{"num_hidden_layers": 16, "hidden_size": 576, "num_attention_heads": 9, "num_key_value_heads": 9, "head_dim": 64, "intermediate_size": 1728, "vocab_size": 50257, "hidden_act": "quick_gelu", "norm": "rmsnorm", "norm_place": "pre", "norm_eps": 1e-06, "positions": "rope", "rope_theta": 10000.0, "rope_fraction": 1.0, "qk_norm": false, "attn_scale": 0.125, "bias": "all", "tie_word_embeddings": true, "parallel_block": false, "init": "orth", "init_std_qkv": 0.0156, "init_std_o": 0.0, "init_std_up": 0.0156, "init_std_down": 0.0, "optimizer": "laprop", "learning_rate": 0.000352, "lr_mult_qkv": 0.7, "lr_mult_o": 1.15, "beta1": 0.95, "beta2": 0.95, "lr_head": 0.00363, "max_grad_norm": 1.0, "warmup_steps": 532, "schedule": "wsd", "decay_fraction": 0.667, "decay_shape": "linear", "final_lr_fraction": 0.05, "batch_tokens": [65536, 131072, 196608], "max_seq_len": 1024, "doc_mask": true, "train_tokens": 953900000, "max_steps": 8215, "dataset": "wikipedia_en"}
Each number is 500 + 40 x the weight over its row's rms, rounded and kept within 0 to 999. Layers, rows and columns count from 0. Numbers have three digits each. The size before them is the row's rms in percent of the matrix's.

# layer 11 attention value, 576x576, rms 0.0154, rows 553-575, columns 0-191
114:563466529469523485383514503464556502441574555385466520577444535468546534448456513440547520527504428580500511426509493482473549524409428524448546519524552541519516506492510540500508491507502443467494548477434566490508508433403454481489537479461506520497512449570592504502478493494387464459509462498461533477500429542484474505454510527506446470536472503438529578546546563476526481519465562534480465476469533550452570496535441472562524476494507541490523499552477489517462515499530472492421544541539458507529464432456500530428480561530529550483495509448499477551520471495557552556
112:477502500489487484504548545475545520561532489513531510435512444493492461499500499545437476554560469494535523473458502470580472439563517480501568547557511438408479515476500587515501443487535535527469440497429554542477537551480450487479541531427512463497497569504484392486518481510477535494587492482554439495513469483480454465484522459497550466542493543516544531465453414435553521489560442529495515453542513488496488529484540556490468490503521423493421496473550585477500498494450501530447461507492488504491475567486509465513492472475480465516435455523474487411457410394399586472
108:507401512579477476518426534518491388428478476520468534532484510507468474471541596488498506450479582534496528504528515453480479544554473452446541568567553510484507472424508474517461560469474461520452485487512460424496471502509493509486485503541484482526499484481527481520556470573498501509524447490454485491519550546581502512488553549517497573476462547472495544472512522515462506460476483503497524511447472545553549486525424545532506516528453534510519546636527463487461504492508524480511466564632461466423507521474523465565434517581520449468541577550548445481532549423529515447
124:455556546556492526490580459526551546462499553478523451477508478537495464526425553537509510569443452510445491476506516462508470549519473530490487582483541533518446475410542469488407511402485511461520506490531509512440512489513486510470541538457461442472516510513455545478523518500522500519435415446491461423442479481491482467588538515567493490572504532518472519525460523521468576488448502550517514508357491515481483490529487520482511561501527430594479493564472472461555519528493519571443524461510532533473438640470527446486428468482489468491509516443560479466474507478508537511
122:433512572497390544465461499527439541518497511524500552465528536408512503510427503516457549535493556509515440471594514483478472550560440565477506549526518481466465468483522437486506464439484514495511552568469493489442585554594515450491531449493430439489495462445504528514523525500512519493485439448539549452482525514545472500486519475512452468501472478522528476538473482467536499554445453557451526456414476450539492457513544473450565506438490528478459518539467517524467498473524488552509486473519524539457467474445534496454473425481514512509498479564458461523525568539518498475
120:495463493459482501447513586489524530531528503495520510479514524475500545418532469534523511496466517418485516525598472511512590349436502540506454462465489514519570566491505482411525486496505504475502507489473463495569538481452513398527470454527560559579457459507455499496554538520531537457512531501468551579535520467459491455568456560515492497514594499503498473478458483446617465480528449464436470515539507546537494482470483440496450459457464559499492529563496476467474496481502503533424509466540496526529535444525479500507507484456451477519501492522474469514454440601460466450
110:484482537488498483508413514557499491449546501527532497488484585608525505513511476512502488515489529453540514536512506568492555506491472533512569463487488451489461478520490535525537490558474482468482529496457502437546464473450480478539505432495512503534535443422468535507472531495506549467468523532456544467472471525454451538491473532486477514533532458466499529521481445428486424515497493445528486413508491549495472487505497482486495437499444461493505530547519467423504513504581485481551471455505473574502522519566499468523536505488496476554522457515542510511436527511477505429
118:468544475500449493484570427595550501485457394514557440526549528466514501483515457493465437559543508489486485509432532551536506512485522550537465462474446542550527372579530459476564456513522525590514539551582588527455506522499466528495496512470518541483509550472517479451494441453518470502515523525473443472502495515491471499562552538549539555516510524526425490492541539546458544482541484536531456440494524460460426507547512464514445465599519546535539446470479429500482557480455466528511564502465529509411428540473518505495511460487472568416514518495536549430574461559508452547
108:508513531477512438597435530539475545492448460576468505437575525463480488464528533518485508468544479522523473471553462508502523483511501476500544483442451524511492470500416500552571543454457467497494460504493455500540413512499463515541512459485509498554547505509518450564545474504466467544468496459466511552622551548488576531544429480562518478530444423487529511465486535548539477466504475489531495487505447542429522549561476583530463516485534481446549556525545506524460511448516532603530508496480486451504563521453510495509557496481501496476494532450479475484563571580535498498
112:460463490539492503505468530575505500558460538437498536455475447555519509464560561538488518512481500504468510515480449426521478445473464456560495516483561491471499585460508479481528504468493492541507466530552492509493461520482535544509508511545446477497446480501452551471429474593527593517493466447531429473471502473458487471534522528588507480543449535491480485497482503445445500509447536510546496515535536457532555493476525452506543619474489506530550492522553591563471497497444495434446512487464582542520544577561526508569439511493442508579543485474522460518465519543528512491
117:490469485516506515495536475487581436474515506571453479404488508461495459435496555490472516541547569523456449549492551519517552470471505527568463489501524542534534512474498544500508449532513429505548463557532484540447478435426563547500482514471485533509451480521438569468575584521473415460522589519449515494560443478530546507518515541527493515563490487520468501532515434489521441436504500504556508494503546486502474562510524532493481382473464517542459535498465530486546432456454511511484479551567517522509498483481496494489505513538485483508516482510523454437515446491538530459
114:531505511449528460414535499512517508557542568460479542544509469451521512558510471547505630521490527512555446415489489510489444514421487586532473565465509482519420456517456535514511550535491523495501492478524471471500469501484513501519566519538534573514517422483475493585532492474511546446554519463473545519456449484571492502558464450495475495534563484464544573549544512557489547448506522462438480512479513474497505622542435470565476426442417510491442522535490509452514519540549473398412515461511503455510500545581510484422535486518473497537529495523477461465442500516472522479
116:488483465514481526475544580511484571521516486506559473484476470509473493502589455552446506462486552466477525544467515480533509479495471499521450409515536484519558470542501548420474391497543510624468487436576555508511526549466567474507513465481449542476410431510483483448616481452530534501506445521549473584522524549495487493554501523523508513546557584536444440512463442447535552524532464448537524503468551530508488435450453453484525552523542482474464448503467519443449500514463536429567535476460479493459519392546527520501444466504403460466487462490431417501490525538491478442
125:541520476538585549512451521476530479490526506477553438442465486513474513508497451468606496464445525527497501522437531511452579539498444479532414487481474545498511546552430551545473541518464541541527476517479448531472504491570605514531477541520450484475499469546534529497472505530529501557455467518523499503446504538587532518480471506476480539463470521565475545485447468512458517517508534540546438493540572441498507494483530473491483529494546525506601503514496500582521420481529537507502477566508540428484555513491477475534485473463517517524475500480539560540616451501502577543
119:459512512533477473561472558507452495465508457512452514480473532563414499516509470502514438501558516518478541559543509529567531419560520514558572450473437513544523526535427512528535533479501529482562506485511449487537466571504427474482518545480455443491559508476502504492498470552508542489469530433526499441526503529475419429516517558568462485493448513498446482498474565540455475482497498518528492479504509454537533453484517450461511507557624576508498540526581482527497518455413514542537531462468508433517489529470536506557462543474471522477455510478547503553526560575494491569
115:540494488543444492462525484462543483516489515440571521476554536489539443496509544543504479470471434501526547513506519471507514517523481591459567495505578498493479471506516470460477524455534513501494465430534583476480496460471496523478487451492487557570527506528588505434483436430528484478511500480521500505470505546548456531510545530539488494511471543464456568518497459483498590588456487500545540500456496455519529506448488430472459475563481433473590497522531551524504493511468455513441554554523467448428452468554487490513482511519524543523499448525539496544492461488540546512
122:462471529523497499455539494532483566473504494523434540580527482429561476466558504497487509547538486475521522454509496506502493519465528436604486561525512544522521488519531496493509461497499499462449528491606432425478533493581533538444448463562524547445467476514515493517539486548493535445556488484611415500501452468477548489478489469561493508508533534496439526541508511442454522443516542494459511533492543485424449501494548548508507492482513528502436484489487458480526605499473538419486558550426463516483524571541519530445547500517504472504533515522536571461477471581516453491
119:446471475471534475483479516523464524518491453483557503510470513526518498504439538513564492495476506531487582568507486524494542454498509497528533485423457450521439415508456450515517503426504543458463561475513540468494467494504464447562581467541515481519488513515502449533452495484516454506516538456537515492501464491454491523437549493556498445491465531509455526523562501469492553545458480452487507458520521448529477478535410468475551547563507508504484503489465488485465483475494544534465533451519543497476527507540520475494472527504467378465480543440486433467478454467529439487
105:427514438574616471470498555489562471520527476531543495449489510511488501511506508501432505485415550527498437446428568549443490464553557458492482537455484530408453571479482537532527457495512510485565477517523480516517506454487476509482520489485455533493448510520446547453447484422479487465503524521500433519467463467426514426538553545542526498533476455587484466432519432484473466488517490525517492531576466495477487570501512471493458425483446466488510541436470519519552500524423566513476457497489577515489467533489502510491502444463503469556458429451560504480448436515496562500
126:515516477511508461531529535511538435534474427532599472496563553538549506462528576517424479476492471559483555617517437536503508496621519505462528514468502531525504455442507471467476535404517526477518515504532491486503490471464467553535484457541420491448517535544510509382437486439508477480494474451453551491480436442491551558470608454572514459482434510469534514475495516499444508563477507513541545484562522491493522447469514456398474515497493473486532554424556544516499527475515535589469558503570533509496445509558518523494517556466455450517484529531551460558532509487528493471
104:482497541477506473432560456488469478521582501421512472508463484519497497493459460460483518475499521539565429515470570452490499468563568476483533600495421493472454447431501514488439540527504386459446471480494503460451466524472470509495577455510527556548492461540493463523496502422500537459497577467508440478492477476550471493507484510487489410564477543497474480497482469495481553502486457492440488501499453437548544464544443462510569494457501490495458495524499494495499557523519467562465591465460469514506510485445494483478465481466523431538520519470434430497473524442498552493
116:567508536500521525608463500493561464566459518558473481487536575502409556458519474515513532428504438471495443525499514508441510474480444469467438506511553456486475472533493476444490530474534567507505538480553518427490491534505537524539469489492534512501485417487540518484475525470612486474486449516519512545484479480491539492563502532528539559541466478567460438537515483520468493501433474483569496501460533543538533506482397472524539502498380479481552480491500533505490498487503565513499492404540462510503501447503471490478525526604480531458513533504539437529481542518476426544
119:486523556469486567516474425562569500499485509437517424505600486491497490526549456509455432477454501559502521504454542465504507615490495529509473535445512494495500420507513544520483564510490489477480532540467466526393443485571467536494437492524486503510597513534519508509501524463449470523479455449474485500586533485609512513480566434454506440527472449508462452444514514506470501535526516538590509471516461368458485492567484544474522533451498492478503484508440562465509556522609549508490524492431551451482492590530500576531481491441557506554563464451489583444538485514531501521
# layer 11 attention output (transposed), 576x576, rms 0.0241, rows 553-575, columns 0-191
103:482552525527430479455537554465484530471464564551521493524442461513522472530525461503510489450515529529508443553496448429465528563517544511560513443517531557541407531498395566469461525500552477499533514507493452515504469521538476484547558464516520460476542478499527507544473491525442497495536495500432483534525506511501510514480473475556446503540564498494533588502434545476511456525513496459488488442503489512467512381394474496543558490445552471478510508549520510517471515505508487529500572465476539504522514452491495540476514517458462511503541495493564515518487543426449517450
105:531595514494571546552551505444530514416487533444466511420541449478492546524460457471523464441519517469424482465484517522483569456569499449494464541520525479487498456535545468505530498520427525523497504546491463562467558505494500434474454533504512519540481549424527539524514461513482522453469484532524456552526501499539514422483461519484498439478535486573532515532509515486483599480460520484547358503448499452541500487418490481461504489508484470503521424519514525483524529479486523548509481516571492526471498474472503487477499464566462523507475474536464484478513552565521490511
104:511416518508466506517425455513503443505484465521450506438499538515558428499476518489490510496459495469501518484525527537467502517522459491464503476575545570501499526455441525506429521505515580411444522461496486557514512448539514558501492504457490514534579505477479541465538507490443546438480507502492503468533520508490489481506497488520532502514456437472462549509528515472512435491494539474525595488470486471531495534495531484524561524555577485543484538531493480561509520445459432507509480538591472440446399518568492499577504578461515485480488557523463523501626530522477616516
107:494499528435530528523500500631426504549488601482485480448435460502481566537489537483478510469463506494502510472458456454433535475516501544522485455615495535464498454486466505504455543484499575430514526521512498501517489391486511481494550515532534512484529512491544466452504460567508453495495512572524545546494488457474477472569468511551459530520531482533538503510513578446516545467476493534478538448496517484560567479529477476487546509483568511526514439500355491477506450382528490503503499470530525517473450440505510485522494476485539483472517564486546439478559478435498504532
106:495479502510517493448469469548514498507508513490496489448520454515439475529553537483512427541482564514526512493465498441488534490503458531447543453529545470503531500485477450474523436482581485524502534538524559538498520397484460488532495530510474534483488512517469444523523527523487488523536488505493464468629488499493461452574505486538499472514473499486529503503489561543507476484517348508485621523501497517560514499501492445507558462502499523502539486541453523533486512395526514488499460495524491487464502485428512562520511480491557521524470458531478456554659490453487523518
112:521507512542527440503537526381541499459476468492510484559530489497452536508492502464498508500508587535527497534538478514471483460421513497510529540480462506516505466527473509487521440490486462498569528468577470423540532576510503506495406528470513490486458482481472455544539507486449495479543527537482513525545531508492446513543480412453474534505514485549473518489531416450507466504488525482513407509498497512508427498426523404462465544538473502532437519540555541436508474539472523476521477433495498488513530424490482510506499544531531501494525512485492473444541515525511463409
105:518484527535495437538433467440503493506480466450480502511511425502475464532480456469507536487530496493525488532545501599474510518457528531518522495396421527456490477489507481510464536504473488511527563443518483493538466542493459518484470502488518471501544517512461602576526527425425512489479582506437537533527549507439501542501473446471501574495461477500518544514491471479529384499505563482517436530512479518466394512426524452439433512582550479527450564538533461499508473472529521452574423521530466476483454477512538438488469543498477495473531523458528513513484542530474479479
105:461510485529539521533503510509498471553556423498521494485531494449530495545518471482505509541511404486527481491477508548575482471493481473533429531483474475488514480513515461510497508517486495517481443523490479541532550505513460486526519508475518520516501521500502581383401492507531422543488514448550554505406438547505462484493519561455529492500515483466474419421500416536496503487495457594491511503513548491454551565635499501481466490493555488501529363411506429570534443519504478496505540509484470507490517507515534472494447388547517480496600511509498526446469437433555455489
102:483476446520542532511447494528563472534543542513514467379493445478487470497503487515519484527514505516501509442482558519506452459512464499485555502533469516509525514513505493491485469494503447554478510488513509560560444449474488576461477559472491486568489473459481473525583511500489526483500555528437507506622529566515481506553542449473512546502453508467480449464502464460519513476502497614460503467425530465499599514533496478500449527504570507498503598532525482569542449451490481499436492612452426463510513538459512504538482543518518481481481460543466570478526488535499543501
098:521433510462488500509513501527611495538448476501499538490537504494513523453447541518485507521465476496487566522490476411550484527502529496472489570524524478481548498493522538531554476456494549473505561486507532434492536452491524540505458553513525454496543509490517363520512480549494578478503457538546468504483508435504417430512512503486475534471508509515537521528537469412485509473547496446525607535492444499553533514455485470483519549570435494454487492476466511399494488488505499475443485511542505463533517541423485508508520563474531556516493628445484475515543512594468522487
108:536494503470524464477549530515499511461486519556517473428439517496442501490475539493478539495525523493511493524475491503549447476483510559467477499504445534544464506545482482490503462464516470462517479506476484461493525444566496546481487439499480436540388511457456523477507466499507485529491474504462480547424549497523524503530448485527500536505550512559514506509501444467562463478510501526483453516516504468515624518535533554493459531486554496472446435574505484555537506553461499501500479559473538476515438460495481417540488458486484509477490504460518469507492535495480543504
103:476460535518499506493548548433501484488469590505459538501513460470462566567496530499505502519524576520442467507492512516535510534449532535556545558373456531503487509537433536451481527510516519505590610499567470444547417490562477518513460474486488491493491462486531456523487477526456476478486557488508496582473465492487443525550523360522457570486527469482552458514551481517508513459510502514500482489511541555507472459461529474430462468480445457516446570638485543508524498525545554475535526508431501496521444451494495423490466493462541513511495528541522525474541536473482503422
106:504425478520482530512554511393514492469463451477415459556433536466448520519465495465472487565481487460514483505516509477564472508493473442462445490526447485531523446491508419505563475450445493486548564495552506477505537529487487446506468579385527539512478466508523515456539451490482512553463544485470512490530497493544447636533474506467539486495485510515511441484504531505525559491565539534552480504504518508561405551466537464504497563491446518538513542522503554489519527451478491452507489488498479531534526472484529538457489524560492529554416493434439426519538502547594482491
111:488560518472490459466598510590502578418513493534584516481484534539511524447545495515491452470487483475480574470492496451463521520462516541466506459550539510550434507502484488519500487521520550459486492439455565435439560472484485512492456531546485479491457543537474438458510516460538499515489473523481498441526501486526562598466490459533524509454466524484505556462468486523499517567464493425467445497505506471555527483462558574524530549465510481483541459521450491491490527506472476497492475593542558477493510546495480498507523501433511478527460437473518522565573513470486553504
107:476572471506480468469403451511533467454550484471548510511489468518494486468552522450528490423547503540536496483446507577404464526537502470453542503477427486494592518498565509521494505494489462541466429522472487546499529487492502524477486577497545413519548514519429511556505505568524520456503491500503447440550484523481439459462495556463535464471471432473452532488550456458489519476519500545505534530505504469456564496470427435518470514527581512510508527452543459509507508444503467526465474565577475534503574500494501531512507519538504546523479418505462476551528506519488560504
109:510474510559504482539500506432520505500468470559503511477474519449472505480454513496472504498469493525464498484487495429610533498502529494481474464579520491498532500440507489507567494528450531495490550529453471542472550499526476432538440551456527605493564487512523493486471498489509501514507513505525493496519520524541477479502509498514517520510531469491521517476492418477511529501491475504517518490446475433458408513461540442517549456507566530512483376571531549488572542469509500507511505467521530459534482505539514541462501501494511582495490560457507463521605544501528494465
115:496412541470418525465497546471484431564472500516451521479543543456571445566492491511490468547498459502544509552527517497591490515427446482499529522507495555541525494527518489465510459436527498495493525501535469490517426482528485479532512421472520532512506498443489445451520502496456484568532496450506541535467441458534446508495552557468482503498518516452503471528479593510514487485582484472540576504542494577602518524575502554442468471535444544404456528436530476604512501552489503459444523498452488502456493454482546479479465436482513435492574538503547529417520475527522434554
109:486413504524497492462535594463469492488544565543509531432511463507487483532554549513483485526493522512496528541530475501528509494456547532516547510406461517470461485483487507481535488500519531560505565491484464472529483440455494479519469539430488487505524505507494485549435486523467459474485523466522488522465494495505459450486557481491508567504447513484576446447551422516485552499503428520460514460440536549497465543478525458467490484606537542508451524531455557496495493389519535449497503605493548489608448445503515409536514401538529520498504483559492513491558561526553516491
099:540522531459593467525515520530478526478475574488519481486466484476490540518433479487473492502522532521505477564496430581461501477544570604490431532447419487475493536538520479492484477478493449538518472499517480421480509497532498524456526497490518438492402486539470459569472458512497498545479522526458492531411524461517526526515530436477425509495536533552471474571456505458495500496503563527461430493581544482478542461513499540484442496446469484465537490555458472524518559540496552470546517518515530521535474439467524434508511472529462525468496557447521510492337502563530451459
113:502548546550538480518450538539499474490506582550545511441519529508523496491508479493468520502460471555516516571552508521457453448532487499523542471575420511504506519472490474549539512470515437481443479477485512526522465523463476478463537466472538518477493487528497457519449527513532453476454542566466519471465467551492546425488514532468483556514488495495532508475475514454515517514550519531500557485455486393439463523567501440582467462504532552485461444435530549429513537483483480482462507531549518484556469478538523517498532422522504562454536497497493487556511484495494498485
097:487477486484585533479530535512470494495513545462468482458498458494460568533486488492492516484512551530501463537491463445452498537526553507506454528483473465476479503565485447494478505487541463523539531534508546457497458469505521477499533489490496513461444528482527469568482456571514460520470580547453466526441478433521485495537542427524470490521495489496513462513515560566477525510508443525489512468537550527576480472527487508505502466445468513519527565669462514523468556504529565487551492439407497531543523475466466504510500508495500496543466505522510551506455511501469449497
107:508436538486458477519441458438472482580470465496429513515503561529480568498477507500469509581485516423533552506515502452503458512480427543502523467551430552491506485500457506499491529457479501427485576494495502475506455501501489497503527458439478516492511453517474480432491527438533479569498520491451550483503518482482507569527468476494539522513509545461499457460493471478508500527475547516484658466490497497499543507476517493539538529490511490512470575429497511537515506487434474527533471463488521497528482443510538554508499574488532529473518545479552469549531471452524498529
108:461495507505451515503533468646460522608513583481526540486468466512488552417519509523425522504558463536496548483490462461635544510450523488508429478578511405426492409496495438529494462521528528576500504456463517485519549482389528447526514485555502484516479510535537509502454518515532457536494529476504526474426459460516540496482510494530551510491440456470553445482515428511540563516496469499446665459526519509563530493514512571526455471486462480463555396498429478544489535477515503477459477581469517491460485474522494469512502433484513479525482520517516506450477468469510478564
# layer 11 MLP up, 1728x576, rms 0.0251, rows 0-13, columns 0-191
090:604564498510448445429478494495502463542550526482508494410486550541476483431474625531456519528464504493482487476535525551462522497566513510534523497455449448530500522414485422467441532517579521436523464453451508494511526448509532440599452543481444500500362477533454492486519520500579494485519522551513597558481488517578475498527541553487494575491529467460543458479515490510522470509534540512444536566467480509502488527509593472515449446399460511561529462498570469526516396485555482556467477451552502447451500461468506475454463519482526496518448498538434502488489505552483531421
119:555480458454485438394506491499500550510544467526551475482430518586534488519619540504417473383516478487490521532463467485575477489464467538452481510482526535534547488445462487444497482492523535486494498451552419517485482502489542522512545421514518551502529447512477508511547516481549525489536558481563503521494542557544498469525460476554512486510455507476490498449481431565483534490529454522499493576557562457529537502458521478441520450564461506502532481540471571527498568501449537482515393527448584466453452450497544470511483537505490367514436514580522530521504494477595582542
087:497573482512465522486509452558518481412607540450526506494425406515513598564442476463529447444588540585558480509518556547462527532517555494489488548444511498538460485452474481521468599551500537512470492480435468496497518455520517449506504454477529475528515505561471521537482531553498532460488572473493509453492474549488508549448521506508499416517590460485493503514508529554522548490504491486504507579503608491463443453491522531466448387449524536503511520494511453425545470503545543490495554552535487470491443500491491478464435507486495474455466447457513521478473478425429567486
093:550544547547527442599517477524559415457406491544482486523478454486497448520560561437400415453554564521502473455527581515523450555430553511459499499473482491473496518501503485558539456530522492516563524529602486491491522484468483457571481539469408456501479489525482502474468439566521465508495490604516516435518528515530495482510493445536471514488494476465450481526507447527473457529507529471517562481441512557480502508489505485503524528522505508573581477469476500504509456512497489521485537551539434465538476534454501450471512542523456484403563601489535537512483481467521498576
098:499485498497537491558455563538484541460509512536535551484521540492610443532459506468524473512522546519460493476593512541450418552548493515504543479529493495572471479480486459549589409481516514465516526509547467483530553473526468399577491498511516528454537488473456510535500500558525523503498477500419445495497483519533568522469510521514512561525494518474486452563563500503494420518462529475475488573491580519520452476550564527501576517456432530535517536471489530493524492475560545495517504465503526505496585492553548476497542530471527476547534552488554467500525476499583416466
090:521494560480412519490423541596463491552494489448463478543495415529476483507481519505447425509476566479493438507482533483499511541471444459488485576536501532534665475524516521568495492510489525500499463527519467475496544499576509536426493491516462493529430480452492503484572511551441534497517472579513466485509499508493448444544512493533493525512518496551485492446508441466463480539508453502527464516535492453538530485479477502493491463459447472559477464552474565503456547423501476432490562464438471509490488494458462485578505495469522499520519532438448553548521475444499522517
112:486530483557511521514452555498506407502513437595545411483558495405489500550495518524482457445566482538521558560537591583590529483519477422482453510612531564497493515481534455475468425473529493476503455491481529462530444433566469516497501532460455479466490499481537516446480426422466483492490603507435469507568476523517511491404518444516527496514523463498488501516505461452498440456512453488487517464507493439482492451516512496487543547514441516479583549442536498482446471484504519474498511494457484463491495488505503490420544433523509503456522516522466471520461484535517570468
107:459476504492517508470495466622480560506492527456526510457542417487560486513512597522468483478549538533461531447503534455498454495513548508444539549482494532522528482479558496541506482455542460582513456533522503515430538545483547493489431500530529506421488523491460471525561421493488546504535482563498496426500501430503565502515484423468540488511475522486479564595572485541536534546454567534455487569521513537458459549471512547484575522582539505450474522466454531535478487520438499436532532532564542484515471526579482489462467522529479489541482563502591551552458467508533467596
080:508521523442479475503458441531528436496464481471505505512473484540418462524467500472538409496512528462447527396478503535478508499447561520502523496505489496544597528477512518460502593508469526445533466512534507472481550463534509519472489571537501421568507486485471480535559446512477564462498472469529451509577522530509435500496458598495543442486545493537433502480574470433490539533493486515561473542596554470530516503441490513519482533457527485527515483470568513524514578508485512508485428474561499540495539516478512531488500524479507525523440487449407433494579500498516580561
109:496506579511539497487535490542539493446491493561544483428429507494456559512570448479448527579531559494500513559512580516473478661482520519484457523442573495507515507566540537521458461497495484483554515559505459413485585475525570520502484544470412488494473478513434535461443639534489443524467494477491508462510529474540496465495451437520523516512486388517524457519484433528453520550505493464523495473468500505449492504495510524492477463446489515528488478484430522493576501535497466534527435502497496477512566459541514480499537447553504510575509526528509580485509498502464469506
111:536506456480508495547499520552481429595498474484545439441567484527447471488555546502493537509546585494467545485515509512466565525480529426493469515489520557516569485544461555531536501438503520437522542406554498515469518489507518573498492459532554503519493567507513506476453554510539491501543457558540615483539502476531582481442490490589539515493491486539452448487481517573475548539462502555497502527479479521467509553521500453466503508495534504537545532448461456493423526457549558452436510418544456552482574491513505434545428557503463494505560532489445566510470478467498485431
142:502520525459507493539490519475470559495515457550474536474432562533462478505566511574447546441503554498462516514464446488555534508517589509422496530522512511479515565504590469492519538569519483490518496480532535528502531496479530483573411593503531447503514501626539542486512467466509543503538547556429484517518434525606547523448606480530543547496536492563536505465530442518500544545449548480486516521461476450444467457469512439474467484453494530540538512502588497485523515589457487395473447443526493417461445493446560450529485509518433522588450495499429493513456481477525497411
087:481472509527470509496426494513434451443508483557580512510446435494479517486484540517539469489437516538515624496473546481498471466394489530503504448580471495519620469488477506484572527526517541458479472489556531506470496442501472442448556465480520535488528526508475513520527509420455441480557456476511515484531548575574447529498569502493525516509455478465495489457454525613529493531471327523500522482567486465523495446482536479483548504557555532500499499509532531530480568473515435478498506480526571459462475469568469526557509519425486468526512499577488541522585458459461524606
109:455508528476496475520528581508531517509532559508501428516549522489550550533501609522527448464528517421468461517496502535455483556426452566513479457496490504613480554503512494515533471504517533410490533543547530420498460433530503491578543471445459453404479464490518501500510468517497478503495498485480514417418528514479487504526509503529497505583510513481448422484539533479540491515472435434487466528504466543511518493544561546522480489440483525480505529517487505474437512476492464508492445482486532575551538483455529462463514471547464549551535576448519486554412498544496425435
# layer 11 MLP down (transposed), 1728x576, rms 0.0192, rows 0-12, columns 0-191
083:484514523491571525477520526468467496499483498479458508534533530437492459520490534523477515503587429436538580512566524464502538416479473482500547506519494505493472478497455522466472528532456443472583487509484556388516536488459499558462510492459460501508496493527518440476534425506461486534515489480537492451603514491540564517465541512554484515513470521486456528503478505539459531454536551491531497497492472528537539490482492514406492507495520493515494556545528436438539537624491503428436541504550540524545483519486500530443412471499447510489530454470483439505548511491467488500
128:497513501460507450507532456475515495498580517510483454503531546614539653556513478530527441449421501536469476498504533498452540589570429492507501493529551459518511519392479459479502575477490481490502558579580472493535484496517584555535529508562482490432504504431505498507532496518525461520519436540519479518458516507526583479486523465461498442529500489514501484551537584501535541509456546556443501541494383452481566481439529445539485491456447473510435484528502499503489525535462482456460528525549494509511454467557508501495478490420456558483545519489435530567468515484506511557
090:486489514529546521501516530488423441593452431451446428530521636471537462468541526597484511554523490443503485481467489537472600467446449457495573449502503526542513498522494477468429376425453486438503493538493504508446602553516514517487481519456539549469443458513567534465493415464495493534548412475429489485491526519531471431520466506537441519589448464487539484514473457497493520549516460566547502503448472522531442552543542516471542480466489464492521470503508463488535562573457483522524510479531431530492534491451518508510491518512421514482461468442548449539564578566492475499
092:521459470550530508371501472506492497479545521494496545563468459481529471472463528543480497505431541449557488548544432548561492489537544522531556506460487492508527453441526582465545477487500495523518433540407564457484416424441491497555490495475523471447522451535474469463552573534467433524504528503540470469480491445491489461470429501526475512570522473513452518520504512458426534451423498529410467525496510526514565440484480563555499481477482459470464507456491456446503532513496555502528486514554499523477572528530494549510577459463487552540473444487507476462500466533542454543
087:543495467511540478400530493526500434463522482533434500491486528459460539450490554470525449527513555539504489536489438484519495596504472516425503442454445592475481472537486484591431497399485441487523517437482517535478471514492549532463452528466513491527529504368465582470537457510486526547493485522568556484442511480500494496468542459523506494510499557584481511482524626486548543479485457498506491499492451483482489480542519546469565521522507586421546430498467514494493532301440440495507488498511505509505465491474494513460417526476499537489553501479501564538496533552507458501
108:462512516469577468455504505514491511481541510468472545547386484499497533527482497501528519496483506480506572490490527537535509463436483526413496487449403506501470505516478484531495501565530501529556508485494533538538475546461510550568441459554508437498520496447498437386532537471588517443473488483479511464480469499470480443500463554502482506492472493403516545510548485571486467543514511452496384454501456496523522501511430575534527492484534464507501463491608483501524468553497545553443499471517483564521545440455467521491524509548507511523477519502541424509490485411476498522
099:548454545508554484483564464448512460446510558539489516487485482409447562491456519471423508481512470488455486494463524450537589559458550544479528494460495458519488535453540538492499454532515528521448484494470535500433480475499403520550484468480500458550486506472459590493487509542453519453519614516486425547492490520548486489470432551519457501519497551525484500529490476517477498499507486491482442507494521472475508543516440478507457507581455490472433494479463551472494471463466483569478494542550464502493498496510519479545499481520571544528496449479491444468521428557513582487
103:509492508535481481476511508507434581508485523482514465522489512526476518516447470477497456542538499491519507495492458416516604511511501591513508441475532442410469501497489508505425487438492544450508461499413533473489488486448399491469564495471606488488500459517462529510448461483446434496519466433533495454455509502472522503525418453546440505522532436492538500515507590535428504471488525493504550535478556586479563480476483448540509513544486501430503474489535496516499469584485464494555529504522522578435556433503533495489534461521497548463531436417548483512521525504472499551
086:565454430564500454461505483464419457532568478489536480566462538555536488483523498476536545484493442447461539526443502563478498484505449466526537517594455520487510500494442536453457525543565512527511482479494522491463568510432470493498518460529513562440498456541464513487461489512526545438462484483596483523541524488446438464476470442499549498520462496509506531504451517542454494482484573481484478482406487466535439508588534439499566474467536517535422477430499449503469523564497495427490470485536458474432467473484539522528452541492470465525456512511460564473507541482438555430
102:468471601491509485466537497509518471495508429534470478480525533502489468439608478485564495510486534498558534473493476514476470489524487477518563408487423578494499482525383527481490555506514471492496536427461476459549475489493480496392463458530548474546515511507491490467557542486495508506425382505503476497526522518496526512497455505503453514517510581596532542491463491485523495477566394449526542485492412508428543442498522417511399485445467548529438440458489476456551518555476525613525470473518479471510476467558523492508531435539521506481471446504465460495557526471543481498
102:509497509488473487485519500448494446414507489511555468484527486470517474503466446533509489500528459494530445521493493531557544457449434484518557484515518437492470493489558559474514466508516511487572480460496494464461477486516466543455510543448473528535491402543510401474473485496477481488460471427517402489565490514583457530518478487491524499527482481542499566516553440469497520574512524462554446501498464520558435507439497479496558537461480524456463515535513520510491496543522420529519588541509439483504437539521472523467493500472446487486391553519591479529529553567478457568
169:482519519517582495470522522482464523513547558479484491508431584512551465484538541545502525536550537462482541497493445474596482517485465489473421490467514491467493514535489506504513579524510466478540439488425487432448520536381536488518415518531553590499487497552515503503473431530511550475507494464460473510491517409556484479482559511572475484511523506498441528478494459543526482527499486518506523503510482473497442444512493429511511514600503457482470511521516455519496546552421559505432456457520558540447541500528534536448491495529434489499505524448512477491527463456427476535
088:514535442518395520447486526499527465582434519533493521457486508480541520465482463539517533489538530457446499449532475426502485430564529454498565489502521483512554507477463475490479555537549522490556479503435460499511600502505496452573485537470435548413476466591525416530444447506488568556541533467534513580471495509485458437510561547418528601427463498493533475493463468444450465478537540468536599509529481497501463457478529471550491501516482507452573509463526519485514433511552589511509502513495484475471479512472514490482452492499510556512501504488469495391587535527475488483